Weights of a small GPT-style language model, trained from scratch on English Wikipedia.
Training: a variant of Adam for these matrices, 853M tokens, 6510 steps.
Each number is 128 + 24 x the weight over its row's rms, rounded and kept within 0 to 255. Layers, rows and columns count from 0. Numbers have three digits each. The size before them is the row's rms in percent of the matrix's.

# up: layer 7 MLP up, 832x320, rms 0.0388, rows 539-594, columns 224-255
# down: layer 7 MLP down (transposed), 832x320, rms 0.0368, rows 539-594, columns 224-255
# gate: layer 7 MLP gate, 832x320, rms 0.0408, rows 540-595, columns 224-255
up539 094:121121150106141084164166147152134120126155138138112088092135128119123126120121147111084140104128
down539 096:097167144142093134123156113150125182134124153128136129152128093140144146128135138135146104095126
gate540 100:172149121133112122096121111165132125155118102101163126131126127133125150144110131169122147145101
up540 100:138154142127131136144146125132108112134124147131148102096177150127113138107108185181113109089123
down540 100:111106160149145133160164103107138109110110141081144073154145145095144113143101137133149114124111
gate541 110:105135111107118129127144169132163119114138115112089113187157112112139116108121124124095159102145
up541 114:121127111071144161139133150138132123125084106138186115139119171130116179117123104116136127120099
down541 114:119092171113119141161090154118128134139096147134169099118133151107101166122090115131094141158070
gate542 094:146117153137125119156147116120107087129179103128115114099075114141112139110114150139131082094090
up542 103:136123133111123126138123132110108135144107135129143124161139099131145148140124146150155151139129
down542 100:125154125116092161096149134176126158125106148097165117093170139127133159120144110116105148140176
gate543 100:159126063123088134110129155116123140123135089074123112105115148086140126135112144121093120156167
up543 102:192124173120148124143108170146151156115127135155117099128116135118122138147167152122163183125130
down543 101:153102127130142153150139127088130108154110100125158122130169111131137141160119082120106086118126
gate544 095:129135121139142130094143112095121115149115133132124115169217158161096101139124111098105152113115
up544 095:116188149132124085120105120118125147157142127130121138162178094153137187099149135128098165157132
down544 097:135172149157160139100168126097105117140102145138077118149210145116123130144178125090112184108111
gate545 087:129132148171132130122125125110109109143130122111147135152118131130108106108121176143117135113128
up545 084:145157112169109129104104123144128116124099131118096140159108137133130171140090144130131124105146
down545 089:090143154083111136147108128104129123131162153137115136099147116124127131119134118147110159162113
gate546 107:075150121104138115123095090132151107144156085190107114114122139144131123112109124088131110137132
up546 111:137122141139097147090089177102136126135092129103103182090159148140117120122131124161104107122107
down546 108:093114114159130120114124110098090126100154115154102116080136129155104162112140113106113145132130
gate547 109:107136095136138106132088108105113127110153104126096111131114101093160159138125155126129094168097
up547 100:126148176119111126160143152120135095187111144132130153139114115141160177129106138177136111132154
down547 094:107113127120152119126114141097133128130139124126098149148164065124128159144151119135160134132122
gate548 098:087157156131103075118119156121126127145092113116088176164091133074108129120096130130111091158111
up548 105:111140125140125118087129084144169112108105147097132122146128125142166127120106100181113155107136
down548 099:117151103121148099145170107131092104092121118094144153135132134128108150148096136145128132155123
gate549 106:154156059116122138079111119082145165067092133125154161124127150133100091120134109151130161124149
up549 101:131155118150124127113133134149113164119158102117147105089091107158123154142076106128132139106171
down549 102:123121153136116144114108155113154119149132158133134088143113122111108072129117169119114160156147
gate550 097:122137116152124141114108152164141134123157125126116122130172168127150131149139096127126072129168
up550 096:156145134113145110132138169134110106190134105131122117128178147120116123145063148112154091074159
down550 098:116144157109100172113097164138162169109126126118152118103099137123121113128174130128136112129154
gate551 100:181109134136129108114102129150153113119185159100130136140132130116129101161112109137114141146143
up551 106:149123129140136082155110112110157107121154113105147107138117162102138132076118118103150142146138
down551 103:164143154113111121119158118167124121130091116119097115110133136148180143159109119153058101141102
gate552 102:138124064148160164093112140128167178094133124080174136102100124148133103128091138137130108071143
up552 104:092135156124156093115138142122135142116157114184085111107101165169113169139137079148121144109170
down552 104:105111125132109161108126164150133102173108154128125105121120134169120140139095126155152093107136
gate553 095:153128137135140143091158115152128142174123129117122129092150160107107103140135120109101126115154
up553 099:163150119108123104137130115155118124112127115104119122111091091132166165174093129157157101061095
down553 095:151129159128114129096120138127100137194141115150102145112170189130105083109139110148142131143153
gate554 110:165125147127100113081100075100135127128131100130131097119117117091139139044128108141104145134119
up554 097:076109114149156182135121115137141120143130143117135124125077129153124109146158133096151097104140
down554 099:141108151072115105168110142135111137162116125110109138117118157151102156102132127132156084160065
gate555 095:110147108149115117120153113133165108131122127118165150161164148107134142131130105132102157145152
up555 097:120060102115110137140115105143135159143101147130118134093147134147147143152112110141152167141154
down555 099:147114154135128122135127153124094144113101167115123111124147115112086140100123131136109131086132
gate556 105:131125106114092081113158142108136128074127133148125129131156132141126098102137112092125124169140
up556 104:087148126074112154165095157133091101138163095107138172168127137097139116129120129108142059135136
down556 102:142101158120095138160122149124104132145142145152109162103108115115144099090121084126114133149142
gate557 097:166139112112169141084109157162122154150158128142111125127156098127068134119104159115135142103092
up557 097:085155092150081101136186172128098150120133146155129136104141145123168083113130097116117101159106
down557 095:125128114131124162114164078145167116138134144092158114157095086102140113096129103151157122091120
gate558 102:154130155109100123112070117125115164146171157144065120114139144131144142139134076096106099156157
up558 098:152090129163167113125132128106132128187197129127135141165136142112113121115123119141142142087113
down558 097:160102104094105137130113144113143162099125140132177148140102127108143122145145138123115130123155
gate559 102:101108124127156135119135081115106158143161183137114123137092072121106102085119129150122160134117
up559 102:123142104140104122133130125157135074114160137129124159109122131093140148089096103138100118115118
down559 102:149133118134119165171140100128079125142086206171114113141137147114091139113135104090123145101114
gate560 103:127128125157103159124139150120098150153145118142090079160171123144147142144142106152139095147086
up560 101:080140121093151112132118128089094153139076144135166165165123115108112116089101094137085124133169
down560 103:140158128135101134153128098149102135098114090115091134109115150101157105134112122132144180134103
gate561 099:128145126102143124127142154073136134124145149143121152100128104111167130141145122104090084128133
up561 118:144085154128114082119122097166128113140131108126136094111129092085097150122120139142156140102121
down561 118:135077135125105112139124123138129138137136121135139138136141122150102135169093143117166089129114
gate562 087:118118115113153142141136126124118113099131145133131147112133130161146104121160134124078108120121
up562 095:106123131160107100141117144101120157094136125089141086108141141134082116084113132099077159148143
down562 094:186154125143090117147117136153138163143133142156151117135105136128125164133123133103166111135134
gate563 096:152129127129120149119096160153092103117107119144116079148140147165129148133084073149117129153166
up563 099:119133154139128127107116139160115120113098108099118157133121148084122112127122126090093161156133
down563 096:103128091130171163137145071140141129118137095120130141105138131112123152109109105149131127139130
gate564 097:178143141145096110200115107141137126111109162120124151119120155119145115140106074161105160084113
up564 100:125109146148143122173148161140143107112136120162132122139146086139146158158113083113126105130107
down564 100:143108153118128151187129174135161117143163120127116107132117114108107119115109120143115116101113
gate565 110:153128088102176114087140096133151096133175126157114161116142122136165181126131143131168149112107
up565 110:134157125115088121142144116088089122121114117108159079140079094092152171137113101187181108139122
down565 102:139109152125136102134121131101113164126121157147163101123121101102123084113112130123129099120166
gate566 098:137105120078093096154097141107165105139158099133127173106124103143107131140105104110110133142123
up566 102:183156200198123112151152166155117142155122133114125150163126118107118131133137083115157167134126
down566 102:130136160144168110136091111167084110120143131146081093104141155137143158168110102116120147137120
gate567 099:185139155111155131174109140136140138148127137165123102141118095152101106122120161089121179111149
up567 100:086154163139117138122174142116133173133084130121113105141147129141120118113120106139119117135163
down567 100:134134100153131133089145111142158106132154141123157137104134149122164129124109109129157089148093
gate568 100:134102135129135170114158146087137072109102137096146101123130139102144128134107145124131116137132
up568 103:171124147144134123089119141111130137119134160099137148158145144131116124120132149108146122112156
down568 104:098101138106131096135128118085130138137131166105181092083114145111163151107186090182118142129117
gate569 093:134141127120113106111135107111138147169155106122125128133147140130153099139089116120099127113178
up569 097:147137160127107104117156125112150135155115138119165133146077141138118123121109107150135123169157
down569 100:149120152136123159121126102178105116105120103127162143123097159174107132153158127111120102149138
gate570 101:151150186149123148078201125143129150144125132138122181140170119160129156156088095161132134140097
up570 096:069153160120088131152133133092120161144149128164112115099130104153094122159145117131160158146108
down570 094:123097142150107159140122128124122129106072122127092095125145116141139140095121100110115143105066
gate571 097:138136167129095093142147101151100109144123132148132071103122108082136150142149124167164117129125
up571 093:128199129119132136125093147101155157126096090126147100141141077105146105149139125092123127098128
down571 099:140105124131131110112148124092110137145116119106139117095130100128163124154102107129142117130099
gate572 108:104125166102131107139174093122135134125146112177097140115104174119093112181165094125131134104076
up572 096:129127121091179111134135167150142112125124121115176122107103122172126136116156123098131146124143
down572 100:136166150122125116125146117152094140143119118115164160142123101125115162132153079146185111146135
gate573 120:115121122151134128075090138128121125095124104163123144116137134089173091127104140072116108173116
up573 098:195137102131095134128120156095174164120145096140128139150134164065173090111094164118160111109152
down573 096:093153160138163133153157133127124149175091095133121114149112139113134175104148122098112167138164
gate574 104:151125132109123133119094146155155119119137145122143111118136081139146094145134171163120156086148
up574 105:123165126139125094137104128105130129127073121138133150141181139113129146098157150150112128146145
down574 104:139148137136177136148171171100116142122128124108138150145138111082184106109127172131110096180134
gate575 097:132165137120127119157148144142119151132100150099161136153100124124118180116117073141181138146123
up575 097:080105089132116158115093130143117094146158165162117145101135120097099143129119143104171074116136
down575 101:129110139131122161139147106106117152136101121128112113154146132133154142135131119077168143143114
gate576 098:144150089157115156103105130160116113142107125128112141093148139150133134134141102211130116151135
up576 092:145141169128140071124108090141148091129125160147139162118077137143109174134128165140152130134169
down576 094:137103118122114118113112180116105141152127121111145116144136113125122153134122142123091108141120
gate577 098:128152152157098140119148126099156081153081129101129164102143115131093108133141175145143173098129
up577 096:111165111129134115192122139133162083132127119127148169108115081105146114101154116148138141130112
down577 099:125108114150096136103145110116076145087126149122114099093136125122093156144160117153135135106168
gate578 107:173127145134121085153176161133127120085111147162075120125145145107121136104105122128117159156133
up578 108:137131104149110122128129131133109128090127117144087179104160175128101102168104136094115111123149
down578 109:092135112127120108139123144120125142113134134102133111112172123139132114158140115144154089103130
gate579 095:109126095159127130106102127159094140135138126151153169186120090142117100119100134138135180154084
up579 101:125153135119088143124109115121169124146070157142138139073123157132165080111174140102093108089109
down579 099:159136146151086144158189136195135138113132161097119101133129116135158160150156112126134123136152
gate580 098:111170091128140117126082106122117115091159098134157084103122146107124136130131167098123147124113
up580 097:135142137121106147147150123175116150151111129132157152130127110109130127135114146124107133166113
down580 096:123095154127137115114132122123091091105160072099147124123101173135122151096142149120127142098152
gate581 108:108139126134163160142108148130110076129115141173103136111155128108135127113183127129123152123153
up581 102:129155109174126135114146108119093105167133070138112138135116097143113179163105150151122116183181
down581 103:097106158149104141139131111144078128146122120133102152094117126161081137101106166109151125161176
gate582 082:127103105128159099117141137121136101144153156151147176150097179123124109111127138124185093127116
up582 097:148162142113115166101130125129141116138124112157117131102146092119117162101139144144071152112148
down582 101:110127110106124078123146139098112118173126106159165143134150147151110133165097140135156141127130
gate583 102:114118103126108151098117143147108127071114131149092147118116092104121116115145074083134135108110
up583 103:117172140140118153128132158143124132133142119107109141130122120155135129154112126136126146156135
down583 103:137106129127111120103124145139127083131152166122141115135113151138085166155099135106087120128100
gate584 098:125152108061120107109131166118132099085109175113144098162100092112156134124135132103090098148123
up584 098:096099086121152136124111159149112121156117146146135121116152114135129125133135158108153080124105
down584 101:127125102126117106094134123108111142117157137129103151111153123094124109123124126140124132124129
gate585 101:119148151140103157129169158146107136157121122154128156121135130121134099106121141133113135080118
up585 101:120193176107141111124162138101110152160107136124144148106144132126110125097145103140115081131130
down585 099:161137106161170139105105143128161113107090093137117104133118119130127171123121156090097129144125
gate586 104:145134128132124132090100104141115104145172143166096155139116134167117129090097135082133153137120
up586 110:123117141144139100173117144172104134106112119132146114109073109112115131141075126114151172124155
down586 111:148070131109110108102137105158158142155173148094112151094111139147127123128133125133110155141161
gate587 096:138131151131142135100139074148120160127113160114144150145088127117137111150120093155099124096100
up587 102:117139125144118125135110151198128095160117136155144174113132101133135139157094163155144140103123
down587 098:165147109135138129123102137162118139169116118155102095140104119127113126117108147168110175044131
gate588 096:120103103122149160180100179118131103152071149122172138134135109092106128090158145061126130155137
up588 097:105101146139136109168110142104113123155139119146089161118130120160103137175141117152105127156133
down588 096:147150093122098127083167151132155162114116147114166123146172103138129153092153131177119127142171
gate589 097:121142129118117068092156115129146128079129168109083175157156166129100134134153088156116132119121
up589 100:114108155092130126147101172152129127127114124137150100160158107134141110094140108143130116103127
down589 102:141128133086126154153084130159089118177161120143099104111101127122117132128167151114112119140115
gate590 102:118101125161130133144148172125178140146114114143139130176128147111145120132161138155117097120119
up590 099:156153102119108150093110144143160093116147150150125096142133121142133181090098120135140105119122
down590 102:141118142120148090118143147104115127126159181137177132121116182122121112115156155138158111147098
gate591 099:136118159089149135130156108129109161149143143091098101178116132096148095119098125163104111162096
up591 099:138128150107135114121123122171130109116136160128136161096100103134104152114166167159145144179129
down591 101:117152154094160104120095135151097134104085122156109167122154135140179113136166128151111129127118
gate592 105:126087099156164098104120102119108147137129102095122126121129134123132124113128142153152099169137
up592 098:128125100121128137164083144110124082177139145163134139119142160142117146146137144119162145125106
down592 097:140125130131112144119139160103166117142042121132119151152148118147098144114191168097148112123142
gate593 104:165095120135161142153134153110152066116119088154112086142115124151133177100095156133141130165157
up593 102:129145122116115137118139154140151068151116107155158141104135107128122156152165127095123123126191
down593 102:147152105134112114134104127136150140163166107138065140129119130116117115123126136120123156130136
gate594 098:107138144171115102104122126101127137144131131122101133158137124164121146080145205103144115078152
up594 104:101098137157117113187089133111112118145114129122112129125112110109116165146182167113095138160115
down594 102:156155104125098106148120126132101112147120112141114110137143095101153089164092140099114181097162
gate595 098:104182124109115125104153140119159126164113138096146135126139143138109120126117119137093181141111